Each number is 200 + 40 x the weight over its row's rms, rounded and kept within 0 to 999. Layers, rows and columns count from 0. The size before them is the row's rms in percent of the matrix's.

# layer 9 MLP up, 1536x192, rms 0.11, rows 393-447, columns 128-191
095,241,225,197,161,205,184,266,208,208,205,107,181,190,200,103,265,240,187,142,217,193,181,241,216,161,182,174,225,206,192,159,234,156,180,228,213,125,179,222,149,204,152,225,167,198,190,207,212,181,210,202,167,94,206,178,158,200,195,201,190,176,171,200,234
100,244,197,228,142,215,217,272,260,167,248,212,133,237,178,254,218,226,151,265,184,279,283,185,147,140,141,219,205,118,261,207,180,130,236,186,158,208,135,148,164,170,271,211,272,167,219,151,244,210,177,253,202,215,154,240,198,238,208,157,258,211,152,160,170
103,246,220,248,179,228,202,249,185,210,136,236,147,179,161,241,157,190,182,174,329,234,196,265,169,202,193,274,119,190,201,120,182,206,212,162,193,189,207,161,212,186,170,135,214,251,277,279,164,209,151,229,185,179,173,237,181,233,262,293,191,220,209,222,173
096,155,219,255,212,219,195,176,149,209,200,268,211,227,157,237,211,163,224,177,177,216,247,179,193,245,228,231,262,174,186,194,173,156,232,208,265,173,154,186,233,170,168,231,209,213,174,242,222,161,201,188,209,196,222,268,175,216,180,211,193,207,168,192,216
106,227,316,239,257,209,182,273,145,191,131,219,142,202,187,245,188,185,163,165,158,254,162,102,207,187,175,181,106,217,254,154,147,206,253,209,198,279,141,157,171,282,234,171,283,223,279,262,190,188,222,241,192,226,201,224,220,211,262,142,244,249,171,234,151
096,81,213,193,235,208,206,188,193,188,224,208,190,219,193,155,188,236,207,220,310,247,231,196,192,241,163,209,222,158,189,180,179,116,162,164,195,180,208,141,189,181,267,179,253,160,166,186,233,226,243,215,240,153,193,230,211,190,250,213,214,258,234,211,199
106,196,219,152,186,204,108,179,211,167,128,245,209,132,237,230,79,266,212,151,196,187,250,228,253,186,212,283,134,216,184,197,157,239,221,192,222,158,252,229,215,186,169,199,176,170,250,218,171,130,146,165,191,237,186,288,182,205,153,235,188,136,210,241,115
105,226,230,199,178,205,221,205,197,236,200,185,325,210,154,224,270,223,214,260,188,167,214,257,227,231,247,164,212,221,234,196,264,134,294,199,177,234,202,178,227,189,153,280,200,199,191,203,179,216,259,89,198,164,198,261,253,181,268,214,230,165,238,241,214
098,218,186,243,225,217,190,222,146,232,171,186,244,125,262,192,189,228,190,185,184,213,179,229,172,105,235,211,190,186,185,238,157,223,229,221,239,226,189,291,225,234,261,244,185,235,242,130,189,235,143,208,160,264,147,212,186,238,255,199,192,154,192,158,190
101,201,196,278,217,246,213,183,163,257,255,206,253,192,223,135,239,236,144,246,194,164,169,167,217,205,219,196,188,225,245,226,199,207,166,175,170,249,114,276,171,216,127,202,210,201,208,205,178,193,205,101,178,191,209,175,184,195,239,176,203,173,147,249,144
102,191,225,148,160,206,222,219,202,179,260,201,185,159,273,201,157,199,87,154,178,154,175,184,136,174,201,129,226,219,174,204,202,253,173,187,221,205,162,257,250,227,211,198,205,255,230,133,156,161,217,153,171,195,206,189,256,210,174,284,208,188,243,270,226
095,175,165,273,99,226,200,203,168,166,180,178,245,197,187,205,228,219,161,161,214,192,178,102,174,209,248,197,100,202,191,224,206,205,155,250,210,196,169,216,181,159,196,225,218,214,247,120,198,237,199,172,182,180,206,216,210,125,219,248,217,139,189,129,205
112,201,235,154,210,208,125,227,187,119,242,232,147,242,140,179,145,218,247,151,226,179,235,150,263,247,170,199,182,178,203,188,230,157,134,210,151,273,225,170,232,222,263,226,178,163,205,202,221,231,266,240,205,165,255,211,232,176,203,155,219,269,208,206,113
113,204,250,211,164,231,185,205,178,161,172,147,182,132,259,261,235,226,127,256,199,213,254,145,237,173,192,200,175,173,222,175,174,252,164,206,225,209,253,172,268,244,234,224,276,218,203,241,140,252,219,224,250,250,123,243,148,245,178,234,197,113,198,235,155
059,193,294,174,216,205,60,278,142,134,166,138,192,203,211,192,161,226,209,245,248,200,207,188,188,183,160,238,163,175,164,209,147,246,262,274,146,214,194,171,243,181,235,191,240,209,206,219,158,214,165,203,185,167,133,271,175,178,248,240,257,205,195,226,150
088,250,237,212,155,329,185,181,214,196,216,186,159,172,226,206,208,223,108,189,194,186,251,224,201,197,167,204,200,198,251,198,160,192,333,212,140,222,227,222,142,167,200,147,257,217,138,203,228,200,234,129,205,154,164,186,240,189,248,198,236,169,208,227,270
100,218,270,171,135,233,235,271,196,243,183,216,176,135,174,205,228,216,161,186,136,250,182,185,206,154,233,153,208,179,135,253,192,225,230,239,228,203,248,195,242,224,217,174,147,169,227,201,240,127,232,210,149,168,94,227,285,207,177,201,166,156,232,182,235
100,225,205,155,168,184,219,271,183,172,243,202,178,122,237,233,172,261,248,240,248,204,263,211,263,168,194,202,126,260,278,246,161,155,166,169,171,187,276,238,255,195,280,269,216,208,278,240,77,245,209,215,194,211,204,288,197,147,181,221,261,174,199,132,256
091,161,204,188,136,184,142,215,218,221,138,159,217,167,236,233,144,207,149,205,224,226,230,165,178,228,175,210,216,206,139,154,196,187,156,199,228,231,259,287,226,274,252,172,129,148,230,184,193,223,173,139,199,192,196,247,209,193,182,166,225,202,142,176,188
096,236,241,204,163,160,220,210,199,188,181,190,132,253,223,156,161,221,243,156,181,268,213,247,227,126,199,163,156,191,269,242,223,194,179,207,160,189,213,288,162,182,191,215,203,210,200,225,200,266,143,160,159,143,232,199,194,157,230,300,200,171,193,275,189
093,228,194,266,258,223,183,196,198,223,170,174,163,207,195,143,195,146,237,112,256,251,243,142,261,182,143,142,214,182,190,233,200,232,218,223,177,280,138,191,254,136,175,189,284,136,171,197,157,139,186,161,175,224,118,202,185,181,181,241,193,272,188,345,201
103,193,199,225,190,324,198,229,252,224,182,176,227,208,190,240,190,232,143,187,253,225,145,165,200,205,163,203,108,178,217,170,197,242,230,249,194,220,222,106,216,226,236,169,173,189,179,187,199,226,172,173,110,159,224,210,147,188,218,230,179,180,202,205,182
092,174,232,214,192,210,227,165,197,188,243,195,202,201,219,196,219,188,264,206,207,268,180,146,236,205,97,250,207,142,202,154,171,163,190,233,192,232,196,216,240,150,189,222,154,128,171,113,144,223,151,200,160,156,193,198,169,184,210,273,246,267,77,221,174
093,202,226,210,212,280,171,279,173,285,116,245,226,218,262,143,257,133,140,244,169,238,186,257,141,221,165,211,224,235,146,236,200,161,208,200,198,151,250,206,253,153,189,179,287,177,147,174,181,274,193,248,237,181,262,215,209,101,289,205,200,168,240,261,223
100,190,189,193,201,202,195,230,172,191,216,210,198,257,233,142,233,280,158,254,209,201,206,204,265,188,213,151,141,151,214,204,226,155,165,233,203,257,250,162,246,226,174,162,247,262,187,309,144,170,203,211,122,221,195,189,212,147,185,176,163,262,177,134,161
105,136,246,136,256,267,170,277,146,198,186,196,175,170,157,208,182,199,261,181,142,251,262,285,261,179,219,157,210,194,206,189,235,189,237,241,190,191,129,207,137,222,130,185,204,171,240,221,197,197,217,249,177,182,214,182,260,233,216,236,276,171,222,162,184
092,180,259,243,252,212,158,199,202,205,264,195,182,186,231,212,227,229,228,176,239,147,194,176,202,126,200,164,140,163,155,214,161,136,192,260,133,208,176,254,193,281,250,252,198,172,182,194,218,203,251,179,134,104,157,200,205,251,156,188,230,167,165,190,221
097,201,222,260,223,183,170,222,198,208,134,225,173,227,200,176,253,215,222,217,139,244,226,141,243,164,122,164,164,209,120,257,232,123,212,206,147,297,156,195,240,166,217,231,225,186,258,241,208,130,165,185,129,252,215,216,238,206,200,243,157,200,267,230,137
098,297,228,180,205,203,172,206,149,208,186,145,160,228,162,246,213,210,197,118,227,179,228,239,126,160,234,167,146,212,194,264,193,145,181,153,199,204,213,240,184,222,299,237,225,130,211,108,225,247,191,148,209,259,231,185,137,242,166,220,147,208,215,212,205
104,170,175,234,192,280,184,189,135,208,222,209,210,172,217,170,244,236,216,248,192,166,166,166,276,153,205,177,245,100,235,142,204,147,100,284,221,212,128,131,204,258,231,181,190,164,195,201,220,244,214,252,204,180,193,185,236,172,187,150,244,200,202,212,208
097,173,207,187,187,165,200,175,178,151,259,179,127,151,238,248,142,241,189,274,199,228,246,173,177,233,168,233,147,228,195,156,278,202,279,236,208,199,182,208,180,169,197,269,241,236,271,212,132,233,207,196,158,172,139,243,239,261,208,134,188,222,228,246,196
094,194,210,140,271,169,202,208,188,242,137,255,224,178,211,185,176,210,234,234,186,242,276,239,220,186,206,189,213,125,216,171,242,240,174,250,182,159,209,202,132,199,162,206,252,193,236,181,210,247,217,224,174,227,171,222,103,211,244,253,248,153,157,237,222
107,243,250,215,207,178,192,208,159,154,222,217,210,224,244,153,158,196,166,148,167,252,207,211,262,183,190,135,89,203,164,226,89,255,217,164,164,149,207,214,185,197,160,202,212,253,175,103,236,180,229,217,157,227,203,248,232,202,232,278,158,162,233,213,245
098,250,212,192,161,244,177,258,241,161,221,222,171,205,242,208,192,170,87,273,189,158,171,192,259,187,201,184,175,171,218,172,123,138,260,135,158,203,203,196,247,189,249,207,201,205,285,196,244,226,225,211,130,290,144,206,193,142,249,251,170,176,174,237,200
106,202,283,206,181,162,208,226,217,167,206,188,252,114,233,215,199,174,270,165,216,208,170,200,283,100,215,186,201,207,197,209,185,211,208,235,195,201,227,154,230,186,200,197,198,177,260,214,216,154,208,228,150,208,208,225,246,169,252,214,233,282,176,214,166
089,294,248,219,223,179,239,255,230,221,165,159,163,186,247,118,209,228,129,247,217,223,229,239,208,251,159,210,192,183,265,173,160,199,212,268,190,222,217,165,177,110,200,168,179,187,229,190,224,186,253,163,263,178,233,239,229,164,297,194,176,141,294,210,131
122,236,262,215,165,256,176,282,201,209,157,228,229,191,194,188,113,252,204,180,303,190,197,169,251,123,176,174,216,173,206,244,236,142,233,283,272,213,212,199,178,221,296,163,172,184,213,226,181,212,215,263,188,191,182,221,119,140,217,209,226,212,160,229,163
056,242,263,201,219,265,196,261,215,184,205,186,143,160,234,168,180,233,211,225,246,222,164,172,227,170,116,199,200,208,170,194,168,139,183,247,243,211,123,201,255,182,191,223,226,187,241,241,217,228,152,228,199,162,165,240,167,200,256,161,273,114,198,210,109
103,139,201,209,223,226,202,177,223,198,181,172,189,210,172,249,249,243,218,233,248,183,171,183,165,169,195,167,65,196,142,226,226,90,255,184,186,156,241,196,264,184,274,183,177,170,234,231,208,166,190,264,197,180,178,192,226,222,244,160,228,214,153,203,213
111,247,199,258,178,228,167,172,154,156,186,213,216,150,155,205,155,156,186,155,222,262,199,151,246,230,240,247,193,223,156,212,182,168,242,162,190,213,148,162,211,148,160,285,216,231,207,206,169,210,201,224,145,224,167,271,150,181,194,201,239,232,182,178,136
115,111,163,135,276,178,207,212,166,199,221,245,231,132,139,227,132,148,233,164,215,258,142,148,177,198,208,228,236,158,131,203,280,201,195,209,187,253,78,238,165,160,206,100,197,168,221,153,127,165,209,246,158,207,244,208,186,171,265,178,207,203,220,237,171
094,181,282,194,215,170,215,225,225,197,168,225,190,205,204,121,203,189,157,128,180,236,263,239,176,135,210,181,214,200,174,223,242,146,214,187,147,183,176,197,212,195,199,257,214,233,188,194,220,249,179,215,122,151,135,200,141,125,96,221,247,93,223,92,222
091,215,256,207,204,176,243,210,203,108,207,147,202,256,255,207,155,250,138,234,204,218,198,182,224,244,237,164,207,246,184,217,215,155,263,201,243,199,177,174,193,222,192,172,225,176,204,188,263,215,189,185,153,206,180,157,180,197,231,206,296,230,179,202,198
105,237,205,207,218,180,147,240,212,209,294,177,166,118,279,129,179,215,144,251,177,240,165,219,236,226,150,216,199,156,173,227,187,159,177,149,238,145,177,209,207,192,261,235,222,174,186,124,190,194,217,148,189,281,221,185,201,223,234,279,164,120,208,179,160
103,194,176,107,212,170,218,190,245,211,161,238,282,167,125,210,258,177,189,296,238,187,292,176,232,223,85,229,192,163,185,184,244,185,206,199,195,201,132,153,215,197,148,141,201,195,258,285,193,171,203,186,179,221,157,247,220,194,231,182,238,164,189,196,142
113,246,245,167,210,166,252,195,233,206,184,118,267,150,197,233,185,229,166,203,156,268,224,193,202,175,217,294,156,156,190,197,219,227,221,178,279,170,178,149,277,170,186,181,195,134,232,264,143,217,190,206,231,155,208,237,237,293,158,210,136,181,178,168,195
103,170,218,262,216,193,227,208,192,253,125,236,199,210,276,187,202,222,222,253,189,213,145,254,245,191,184,274,166,127,142,150,228,195,154,220,162,192,117,193,213,196,178,213,161,182,164,252,225,224,169,265,150,149,158,197,226,178,146,221,154,147,178,261,178
093,164,219,251,214,176,179,210,231,136,157,179,185,200,190,173,225,227,149,230,224,150,214,159,173,209,200,158,193,214,254,226,227,210,207,187,202,226,165,207,180,254,211,255,214,209,134,135,192,179,237,174,194,302,206,200,148,202,192,144,195,199,174,208,189
099,146,216,137,208,190,183,246,180,242,212,255,228,255,200,215,225,246,205,227,217,228,277,198,233,230,215,225,122,125,223,154,236,178,184,157,268,181,247,203,174,159,213,182,190,256,172,202,178,230,251,174,171,157,172,221,220,195,234,292,171,219,206,163,196
096,211,292,201,255,221,186,206,151,120,223,143,195,173,241,208,159,169,203,231,192,242,184,208,235,206,196,204,222,211,210,251,217,243,274,167,177,303,179,206,115,150,261,279,188,192,244,162,200,187,139,140,157,185,218,223,250,236,211,195,229,218,216,231,195
091,266,215,170,159,150,162,200,104,261,174,177,198,248,202,213,158,201,104,170,171,214,200,225,195,224,227,230,228,165,227,225,238,146,190,239,220,143,159,237,212,228,209,259,219,161,226,230,157,195,237,121,223,168,183,253,290,204,116,180,182,209,196,192,178
104,212,240,233,213,161,168,232,160,243,109,117,179,194,210,124,170,178,176,246,211,148,203,226,152,166,212,142,189,159,229,137,158,191,127,242,158,196,182,230,130,163,190,163,253,194,186,146,227,219,172,147,237,196,221,207,182,223,172,192,248,213,171,258,215
095,175,175,193,196,165,149,224,263,107,139,206,168,170,239,138,202,176,206,199,231,219,242,172,218,131,151,223,175,275,146,221,316,257,210,175,200,169,212,226,180,214,295,201,143,128,236,285,197,214,130,252,269,225,146,218,178,217,212,201,179,238,196,245,141
105,171,198,276,197,182,178,229,197,222,263,193,176,199,178,166,138,187,163,262,229,172,258,176,143,171,206,221,234,220,179,202,224,256,161,204,170,195,109,216,201,183,127,226,217,248,278,129,204,295,204,131,117,196,174,188,203,222,181,208,204,246,179,215,209
102,215,249,210,216,268,168,178,141,167,260,141,206,237,150,190,188,168,192,207,161,285,152,140,205,239,280,238,190,192,133,141,179,157,203,206,219,157,151,122,225,194,182,250,216,172,159,209,171,235,227,234,189,223,234,157,230,156,220,200,247,151,144,165,222
# layer 9 MLP down (transposed), 1536x192, rms 0.0937, rows 393-446, columns 128-191
103,263,118,185,211,219,264,202,213,243,252,261,204,283,156,131,115,169,201,199,207,164,128,189,217,251,151,185,183,213,202,169,126,132,152,156,171,227,180,191,200,200,237,265,180,185,182,124,272,224,196,169,174,204,241,126,186,240,177,237,132,202,158,223,235
104,203,184,232,231,174,226,171,199,203,252,149,223,124,263,230,166,198,258,186,187,196,256,120,166,207,193,159,243,200,171,199,219,224,188,142,253,209,201,171,195,186,198,198,180,264,156,227,155,225,177,168,204,251,207,210,211,245,90,158,215,206,257,109,185
101,186,183,166,238,181,171,203,188,179,178,155,166,173,170,254,214,253,154,223,222,213,189,206,177,217,205,146,233,170,181,153,231,251,158,155,193,205,155,123,256,227,203,185,204,118,177,165,206,184,213,230,244,200,248,159,157,158,167,153,204,107,219,228,307
091,190,240,242,166,188,158,140,257,167,196,202,187,241,194,169,204,236,141,160,108,186,102,232,180,252,188,165,186,197,195,121,229,226,203,161,210,221,206,178,175,229,193,234,191,177,172,253,223,161,220,167,168,180,227,159,207,196,174,138,189,204,217,175,199
107,127,251,264,254,204,147,218,165,239,160,158,235,203,239,203,209,130,186,211,161,199,263,176,208,237,241,208,192,237,254,236,263,217,162,165,192,202,173,198,207,241,177,244,206,169,231,206,206,187,228,258,255,235,213,179,202,249,209,223,228,200,218,188,188
099,202,255,201,124,252,218,191,146,197,153,235,214,218,262,237,188,217,161,159,184,144,222,151,243,104,237,108,143,152,145,186,239,270,199,199,226,205,191,215,181,213,224,225,130,260,162,234,190,171,216,190,123,216,243,219,218,241,190,245,172,150,191,191,222
101,197,184,175,189,139,209,168,213,183,224,177,267,180,165,248,268,279,301,246,155,239,232,188,255,232,174,268,162,201,120,312,191,209,159,186,224,197,216,190,207,182,260,195,233,141,245,213,276,213,156,220,199,226,238,186,242,200,190,235,221,164,236,233,145
105,198,213,188,220,181,235,193,195,210,196,239,206,294,195,157,168,105,237,246,182,163,233,150,245,163,128,217,221,244,180,150,242,216,208,181,90,209,161,223,209,232,161,183,189,214,192,223,206,225,209,201,166,244,263,128,282,220,172,166,163,193,199,205,179
100,214,124,203,173,153,182,229,119,180,159,193,267,160,204,243,238,172,225,123,231,171,235,260,229,217,172,163,238,204,199,194,160,290,216,145,172,201,203,197,297,180,151,236,214,178,200,219,211,202,190,241,175,257,192,177,200,245,184,113,236,146,265,192,252
104,233,187,221,230,210,123,164,175,242,204,265,231,218,160,109,279,242,230,183,182,169,196,127,267,231,246,182,154,241,243,257,187,150,163,205,186,282,178,179,220,205,181,255,186,190,226,219,109,198,232,126,203,199,194,268,221,230,152,192,188,223,211,158,222
102,162,199,169,199,163,214,279,192,280,191,226,142,214,157,225,139,296,217,275,249,184,245,236,153,205,172,152,150,192,249,208,246,98,199,194,135,211,200,237,199,302,189,194,184,205,186,176,185,299,220,111,211,136,236,192,214,236,218,229,219,200,218,209,196
099,181,158,212,182,169,172,200,141,233,166,226,174,257,138,198,103,250,125,218,214,192,237,189,112,193,230,204,137,209,212,290,193,166,186,205,192,151,103,176,151,151,166,233,196,259,247,134,198,255,262,173,182,129,229,225,135,249,186,151,231,159,185,192,222
110,219,196,168,197,203,245,244,200,168,224,196,206,169,169,269,206,201,229,129,202,174,172,215,203,109,149,151,212,190,230,204,223,194,222,255,189,227,239,182,252,180,191,183,223,158,345,128,107,250,216,175,237,206,233,180,254,152,198,176,214,238,163,179,217
105,171,152,170,242,159,274,184,198,240,193,203,202,247,221,233,208,220,156,277,157,173,229,182,200,232,162,180,239,204,224,221,214,128,177,202,146,186,168,155,182,175,198,213,242,185,212,173,219,232,224,216,200,232,225,157,187,233,263,224,152,220,205,195,187
048,236,183,194,199,187,214,171,147,161,185,205,183,168,182,164,283,185,198,143,234,198,174,264,148,288,201,238,157,168,184,201,261,190,296,213,224,190,212,187,253,161,142,189,203,189,192,174,218,197,221,182,162,253,242,186,175,173,167,247,189,141,208,249,211
092,217,198,236,226,178,278,296,225,171,184,247,132,263,214,147,227,224,202,212,186,104,210,223,193,231,277,145,291,224,192,278,183,163,247,195,177,266,204,186,197,213,197,213,153,261,203,124,221,239,220,228,195,306,201,159,217,211,151,206,240,193,203,204,238
105,171,228,229,244,227,176,180,243,245,125,224,169,196,171,190,252,154,211,184,175,247,198,157,160,151,327,201,245,216,146,174,168,115,263,178,223,168,171,203,228,215,162,191,221,166,224,213,192,187,153,250,235,229,170,212,189,135,210,188,213,172,157,150,223
095,190,268,203,186,154,342,209,210,86,214,193,198,108,191,251,176,207,304,172,231,179,185,142,201,213,180,198,185,225,202,241,220,235,184,219,193,261,177,212,201,195,214,213,194,285,153,222,185,234,218,185,209,203,184,238,168,211,126,232,166,186,190,212,251
090,175,176,116,172,167,257,226,205,252,246,221,152,279,187,180,206,235,270,255,211,160,209,239,185,200,220,203,180,237,184,219,205,196,146,194,168,203,225,206,209,179,229,186,201,140,209,123,196,196,153,258,202,168,288,139,202,201,183,231,232,171,190,271,99
098,194,225,199,220,185,272,157,175,204,192,191,184,147,214,110,175,157,145,243,187,209,140,173,180,170,249,228,200,134,211,250,228,202,160,213,178,177,223,239,187,188,224,199,173,286,137,249,221,158,239,191,172,264,246,157,228,246,284,230,147,179,129,226,268
098,152,218,185,198,196,249,149,224,169,194,236,180,168,305,214,233,162,152,210,241,142,193,170,235,222,239,205,157,215,221,240,157,316,217,185,274,174,238,144,246,162,159,246,240,190,240,184,232,178,256,212,221,209,160,248,236,201,142,226,264,170,219,199,223
104,190,172,161,186,171,284,129,194,174,243,155,227,163,226,250,247,194,172,228,136,201,233,223,215,209,193,180,236,202,197,183,209,175,231,287,279,166,219,190,230,236,219,196,212,211,179,182,137,249,169,194,196,208,174,168,183,300,194,244,198,237,207,221,202
094,242,143,160,222,247,149,155,239,198,181,207,191,263,172,174,314,175,238,195,177,231,193,250,167,278,240,184,215,183,149,233,213,240,177,166,131,259,245,238,157,199,195,175,255,154,134,198,182,186,180,231,209,145,272,92,196,176,191,191,192,204,184,227,220
089,195,197,287,211,240,163,69,167,127,290,186,222,207,168,148,248,159,278,215,180,225,212,185,198,234,247,202,232,244,135,206,235,146,190,233,139,186,159,162,164,190,212,192,191,189,205,182,206,176,275,216,177,184,128,217,185,171,239,147,268,178,211,149,278
104,108,176,239,228,213,196,201,132,198,234,261,236,154,224,187,179,202,237,160,130,160,262,207,210,148,207,212,211,154,232,236,190,188,212,184,219,187,309,180,192,165,242,221,233,245,273,240,237,142,216,199,167,177,210,195,195,245,206,202,186,238,220,243,205
099,218,172,236,205,223,196,89,228,160,222,233,204,203,146,206,270,178,170,240,242,214,186,181,176,212,221,203,224,181,143,190,196,191,183,178,172,201,245,205,235,232,160,200,145,271,177,222,166,246,249,198,152,227,196,210,184,247,88,105,195,221,179,178,261
094,182,226,161,150,195,264,281,139,193,212,171,210,160,154,208,176,199,258,235,145,284,237,202,153,138,273,184,113,157,244,173,149,211,244,201,218,244,269,220,234,179,142,174,166,161,173,254,173,199,171,226,170,200,192,166,160,134,226,179,137,302,230,253,183
097,221,198,197,177,231,195,175,262,251,174,241,158,275,152,207,224,167,213,173,172,215,158,227,214,230,225,287,163,207,197,219,173,248,176,215,255,238,244,207,200,183,213,162,232,200,189,165,222,215,176,202,258,171,211,170,156,159,160,190,170,191,201,183,232
103,217,179,203,250,256,215,224,210,216,227,285,186,186,219,212,185,157,194,222,159,195,229,264,86,233,237,196,177,189,244,186,201,185,255,153,189,206,275,188,202,195,195,148,211,162,161,263,225,155,204,167,223,253,209,165,222,83,234,224,180,171,225,178,173
105,120,201,240,133,224,188,231,232,169,147,187,197,307,154,147,256,225,198,243,168,185,211,142,177,211,193,217,212,171,261,152,201,167,223,182,178,189,186,232,246,158,160,179,243,177,224,233,255,234,199,151,158,208,155,168,154,143,243,204,240,227,175,161,216
098,203,239,202,168,195,162,215,179,281,236,210,246,104,213,173,179,227,170,232,217,202,219,267,245,148,225,177,193,219,216,199,192,148,200,239,224,204,142,126,112,242,185,265,207,197,207,236,199,167,204,203,220,166,226,241,231,204,207,175,241,169,182,208,232
096,177,164,182,209,211,131,202,197,192,148,225,271,260,219,156,224,257,192,224,112,139,247,141,232,239,148,81,253,227,209,230,206,127,209,179,188,182,155,185,155,194,125,214,255,193,172,175,240,196,196,228,238,190,154,198,190,201,201,165,190,288,168,259,192
105,208,220,191,183,163,165,180,164,283,177,207,109,214,122,142,166,155,218,149,193,180,129,169,176,192,253,187,134,270,164,224,157,275,174,190,198,196,227,197,181,219,170,190,206,235,186,136,150,167,173,224,225,179,282,202,163,222,245,196,244,249,232,240,237
101,258,201,165,166,146,269,223,186,160,168,245,254,212,132,241,232,184,151,157,263,183,168,191,206,163,147,240,147,201,234,234,189,184,124,233,228,218,226,215,209,224,208,152,186,194,285,193,265,227,163,160,174,288,225,170,138,196,182,238,165,133,160,195,220
104,235,183,185,206,221,265,176,240,195,193,235,129,228,252,204,204,141,170,139,126,226,143,178,196,170,240,206,153,176,172,250,181,232,186,199,201,207,204,248,220,255,257,166,244,279,194,217,283,212,192,141,219,176,205,143,181,219,213,137,182,163,164,180,180
094,143,200,164,203,212,176,226,206,163,195,198,168,150,134,149,197,152,297,194,108,179,188,206,170,225,196,156,210,184,190,226,207,176,233,184,122,139,172,169,122,301,204,218,202,186,197,234,261,299,213,225,211,284,151,206,168,160,201,253,146,202,244,150,225
126,246,195,146,182,227,210,241,130,170,138,250,235,175,182,219,184,184,249,189,238,187,187,195,238,198,197,205,197,173,217,164,191,243,186,175,194,204,262,229,224,254,251,254,206,228,179,227,162,249,218,256,156,182,235,208,213,179,241,179,240,218,236,206,154
035,176,133,139,191,186,159,184,212,140,206,247,189,187,215,209,181,182,183,184,170,296,244,198,171,230,164,215,176,177,108,196,193,197,237,88,191,221,216,231,197,263,244,250,194,216,218,105,183,151,191,224,231,200,316,226,198,195,253,170,191,200,212,139,228
105,180,285,143,174,270,180,215,176,156,205,169,218,206,223,197,187,182,235,167,161,234,140,201,202,157,194,228,127,187,234,140,254,193,217,211,163,194,171,288,265,170,189,168,186,127,191,180,151,221,204,208,163,215,226,162,167,174,223,175,267,248,213,179,212
113,210,205,233,231,210,261,225,171,195,211,189,204,212,244,180,284,236,298,202,180,199,220,249,143,97,182,174,203,185,207,210,251,129,244,259,220,204,163,199,196,114,117,192,163,274,259,195,102,172,155,191,203,136,256,194,258,191,226,260,183,173,248,225,191
116,178,128,220,229,232,232,267,182,240,228,361,263,319,140,233,197,117,210,228,179,270,163,182,186,252,189,201,206,191,152,180,196,147,141,126,183,189,183,207,149,164,160,190,169,204,164,195,133,213,160,199,138,201,261,166,216,166,135,109,202,215,216,162,215
097,154,206,220,198,145,201,137,160,120,105,228,176,198,204,173,306,119,231,219,184,214,150,181,259,259,251,240,235,119,148,218,175,208,198,152,167,203,189,164,199,211,207,208,167,250,137,210,204,220,181,230,207,173,223,150,172,208,190,187,258,240,201,170,250
091,224,198,169,225,226,187,239,235,186,193,227,144,153,227,210,197,215,177,202,144,129,153,231,205,191,154,185,133,185,241,178,154,167,196,247,203,190,208,222,178,218,171,135,170,151,200,198,229,196,222,149,195,170,207,188,261,201,204,175,168,236,173,184,228
100,243,182,194,128,162,192,206,224,183,217,221,236,191,208,218,143,189,265,182,131,185,115,267,193,177,115,249,111,149,180,234,81,228,211,193,244,155,244,222,215,212,247,194,206,141,228,201,265,139,208,230,262,237,181,218,152,204,271,227,174,229,217,243,207
109,140,137,249,159,220,187,208,212,155,169,220,274,245,200,176,185,179,215,253,192,185,211,136,129,194,240,165,200,220,231,244,220,216,213,107,227,246,154,210,188,229,197,191,172,178,140,180,232,203,280,178,131,186,188,275,172,228,117,195,159,251,156,222,126
108,248,213,199,129,206,198,138,209,290,182,167,225,177,203,193,149,166,187,191,143,216,204,216,229,207,193,270,304,226,191,242,192,214,251,192,223,176,232,228,247,155,224,186,223,130,151,147,124,242,247,262,197,144,138,202,156,278,177,227,158,160,162,155,146
102,207,241,209,185,210,257,180,213,185,219,271,187,253,217,211,184,152,200,177,223,208,173,144,218,219,278,257,159,144,196,178,202,169,199,154,202,194,155,254,213,208,145,156,232,216,269,248,194,107,195,229,132,269,235,259,222,144,220,194,161,191,182,185,223
097,179,129,244,177,205,203,229,228,188,199,151,175,165,240,112,268,223,143,189,265,214,193,187,186,222,167,203,185,238,136,224,169,210,245,261,196,206,225,198,206,234,180,264,169,248,229,212,198,214,199,257,219,238,191,169,181,193,172,157,212,232,225,196,189
100,158,210,194,154,272,142,172,171,220,199,218,223,185,202,161,209,188,144,183,166,210,206,184,172,154,211,194,126,160,160,228,228,286,183,139,230,206,266,159,147,232,219,220,219,217,227,240,135,149,226,283,232,208,174,239,184,200,131,170,229,241,280,161,260
094,197,231,221,166,250,144,275,228,256,155,235,190,148,240,170,216,168,230,145,229,171,210,185,283,221,230,215,210,230,156,168,163,198,264,173,191,265,221,263,264,218,220,247,219,234,176,183,246,218,230,181,157,232,228,187,194,229,205,223,185,163,185,221,189
084,216,207,172,145,176,216,227,250,219,192,199,153,170,210,218,166,244,232,213,189,194,244,237,233,204,228,229,188,197,175,214,187,139,183,217,229,179,200,163,176,231,225,194,219,209,161,197,220,182,197,192,295,216,215,196,234,219,201,238,172,195,214,219,193
103,263,240,208,217,211,154,250,172,148,240,208,200,196,197,142,215,199,174,236,160,187,211,151,136,199,273,221,205,164,261,157,208,221,211,215,208,195,189,233,226,166,165,167,228,207,158,152,197,180,241,188,203,246,163,184,187,269,175,190,268,172,197,198,149
092,164,148,229,183,225,264,191,271,163,183,258,210,264,197,202,173,119,150,207,209,213,181,135,119,248,266,202,112,154,118,172,122,181,187,211,163,207,204,194,177,281,255,214,147,209,218,140,209,228,220,242,217,209,232,156,187,104,232,205,140,195,260,153,207
103,156,204,203,182,157,261,210,224,160,185,165,134,215,242,203,178,193,273,159,270,270,196,231,197,207,153,240,189,231,197,236,188,192,162,186,187,177,197,262,183,174,256,206,250,211,209,237,163,226,195,220,271,124,119,177,234,167,247,256,207,147,228,222,139